Part of a small language model's weights.
Training: a variant of SOAP for these matrices, 151M tokens, 4609 steps.
Each number is 128 + 24 x the weight over its row's rms, rounded and kept within 0 to 255. Layers, rows and columns count from 0. Numbers have three digits each. The size before them is the row's rms in percent of the matrix's.

# layer 2 MLP up, 512x128, rms 0.539, rows 297-307, columns 0-127
099:085105095140142116119121098085118128119141091135134130131112075156113161116146129119098089127091121143138091140140155149130110168130084090144144144099147077113116125118122149087126094121133120134112146119155143111092152130169130151143156120110167112113126124147156122119110107146144124086128096128195141126108104141158074150160104075150122136119095144095140143116127142122120165149068
113:116136092114125153139126172100140142105151108151126120122129143108115127130113143177152153109085143173100149110133131182140114093169156144127158126139110083151161094102136144114104096147116165066092109136170118129099103156150117116135103147096104169108138140124131155166112102106139132119112140133104133127176132144109098142124117097150127132146146137081085103089160155143171144116120
114:109154112108150141129149149191100116112116146134131091114141126153116107145096176141143137144100130155114120142101141126127172146082129103168145158143137113132171165153115140156121131109131103120140097111128126122082129121124141114123097124134108131130097137096129089150134117098148126134170136105103138121118156142087161190132139124092063154159147091159175151198137128111140127109125
110:090145134141075118126134098130137184132072124161118137152128075139165125161098144149129111165142094145119132136159137207150121107115093123137126109141105154141127115118111102145113132115187157117135113150107157104091150109132115155086120133090149119142153074142115135130144126127104080166086149157145151100123152160148151118135157138106124145101102149128132118138131119137101140156129
092:153146154101165131133103156154150093165121115126154112100117115139154131104139129118146123121098140095070086102160116101116103133125135062134111149134095090111067109094121143145119104145157120125088142113090144116110136121152147122132142107123135176143136115108176118119169161130134117131145128164144130119131103135121129108155105184127162161121137124132136150107184143065122117106159
093:141130155103103160166133126130138101094155112146121177100133149107115151112120136165127127128155111084138089162131132150113141114101115140146120123084104145121136087113125154118116095102165113146143105145135139141156159121109086127139190169132118107160141083106079105135121100118161110183126091119113107125105100154131111128109133108111139130109195098090133104147162111129164099102133
102:125116135151114144099108066164094114147115128103141139122112090109094154119168108108159154141097140157167133095126166111118093111135121142132121160141099117117138116166117122114116075162158112144106119155143163146128137116106141126160178120139091177080100128181094110132142080139142138166145164112134126104130188120120136133150110120122106129177091104151158124133122139125112115118137
099:135162081144114119117126137149103089129173149160141149133145158128148102140150122164091144120136079097132148121107120103153127145123158161170105113146141121079111093130131136124156167088058124125074135134129140161133116137128143120119123094091101163134136137125124175103105137082147149117113119112138142115153101172107145167107151140128158101150087142085143144141100092116132135102131
096:142119127131123117117148119152119092159109117117109175149099105148115144140118109110115135146127122134151121129104126183072124082127173164133189151149087163077130142140105150127193147142103127132168115103194072131138115091142110147123139122151140172114142153120138109105116120139120093125156083154097128111124142130122130105091113141123074139126159116125102150126143145128126134106130
112:098139130135098141129152138116145169099135107119132168125133175188159116154108161163135102093161167152142126145128130151117113139103127168139131092123121140139181129138135149143127145081102132090117130091126129097119057142099126153129149143104121118147147154152115130112135122119155084111154102106081126143139121111175069102121143123134155108141155149159162089143141093140136102125103
098:155149106105141142125154121107141138135151134164134162162103144085138177159134184144107134152097150092140145148133128097144092089129090144156142106087142122143143117120128103071130155133132093161113096111116124195147184107141141145117150105119110101140084147100140110140127094146116123111123121112089155112104136139158140135139137113099097125134136135141143150113162133107087092177153
# layer 2 MLP down (transposed), 512x128, rms 0.505, rows 297-307, columns 0-127
090:127114122159134111174157150154107178171111111141078135114119141117113135101128135132154132099145106132136132117111129122151121096135170172126132157141120168100091133143129154129058074126120121123173109164100096140140131154093139126155134146131100138163118146085122124137110145148145093137118130085119131151155144098126135141110113115114116080145125129149136134055192095126141115134159
097:132117128137155107138154124114129154114112157168105095155087110119152134151103145116171133144112111114148131127142128102169122146134141157164113173124113146158158118150095070127132117104135128103134088111125097160140135077149093110175123167090136141167161146125126100122143127103145074156147215107083113118150130140128123127135159136109121132115118151122092161099152119110113124117103
109:147143130116116135119110121168111132130131161106133090144111131089115134088132106131102101098133078107179129125097188124069144096113115136115126103120095083098107137133112152119157135129085142116134136129124143135166142131123136126152148147084125155127104151154122133146139117129114110115146128140107108096130158130111103172092131113140167145159106150096210105104099119104157098176157
103:093109082086125165139187092134147097073119145171163143120152096138120104117187145121131153113153112113110115106134134162134106096133108120125140136123160144112110114140131121139141126107125124131132125118134127123106097142132089146131135101139145111115107118184127122155125092116167153141090131085098126139126149182153115138150134147123131145158176143179182106113140128126163077098113
083:093162127116126119151136146147103124089130123124141155148141154118131170112146118117091138076110118137112096177112088114193130106104102108145121084104110115123155097109148121155145153087150143172138116136124118156100147109114103162122139123158089129149129070155163135128122095144113140126127138082115148145112112135117138095099099129091130098159144140134120138073138148129170134078098
093:103132134167163153109182152137121107137135149163127148114183136102129081152135112122100084135114135119127166115147081135120090120138088143172146153123176139155116123118158139152118173124174157128126170115141121133103169141140155097093126142137119180163118122139166145086091141114143129134098122111131129124113101138119166124184107150134125108112115107102110130147125115089105135168126
088:132137152109114117138148145134148132123105169208141124128081149176133107134134179114104128124152121112133108164096136120129102139179153155145131187129135140117096104116104107127120114118070128138151161095102126122159113081143115134137111133119113102148124105160153135137146130150134090115100114061141127143113087125150157141115141137116127134104161196112100134145158142094115134136150
106:097145128124139126159149131061172118125141111150105130134091136150066086166134135146114152136113098096072120147137085130093148144092125109151086107143128121105128067130122081148126101136094116105141126127107110122170150127128144123116143135097077156157102130157123095139092105119137101122148107131136158157136110148193137116118130091140125140111136146089125126117160134146116127104138
098:109138081123140111153151131139152174118160113143098130152096097155145144113100119141141131142146084174163122128115125080117122094175124096126125154161164143135148090143178153105131096123117109082109111161095141117135138137170147081081151148108138158131158140172112141103141181084114146105149129130099089138117119147157117133139132146122142130132114137067141142140137104131152115130132
105:131070173119152125131128154089146095148115097138098150124111129139122118107153114124146130138128121118114125181113138146112103151093124074101119127096140153158159124144141120124149131152118122141124164123061077116148146092168141158154137097117112147119152181158129145160160148130118113105131129066150106156117145103121183094107099123146117130096117148121133125129133184109137142165136
094:071121105125145121176112143179144110126107142122160190147119131120143110127125137116121048131134152140136149167111131119120093156123160140115134130141128114124141143122123132122107055158103121114129149164127106110130112125115132092134090115184137119112150166171109128126126157086096099108124115161153138169159122120145144138106142145132149152098143188107104149121127092125156115100129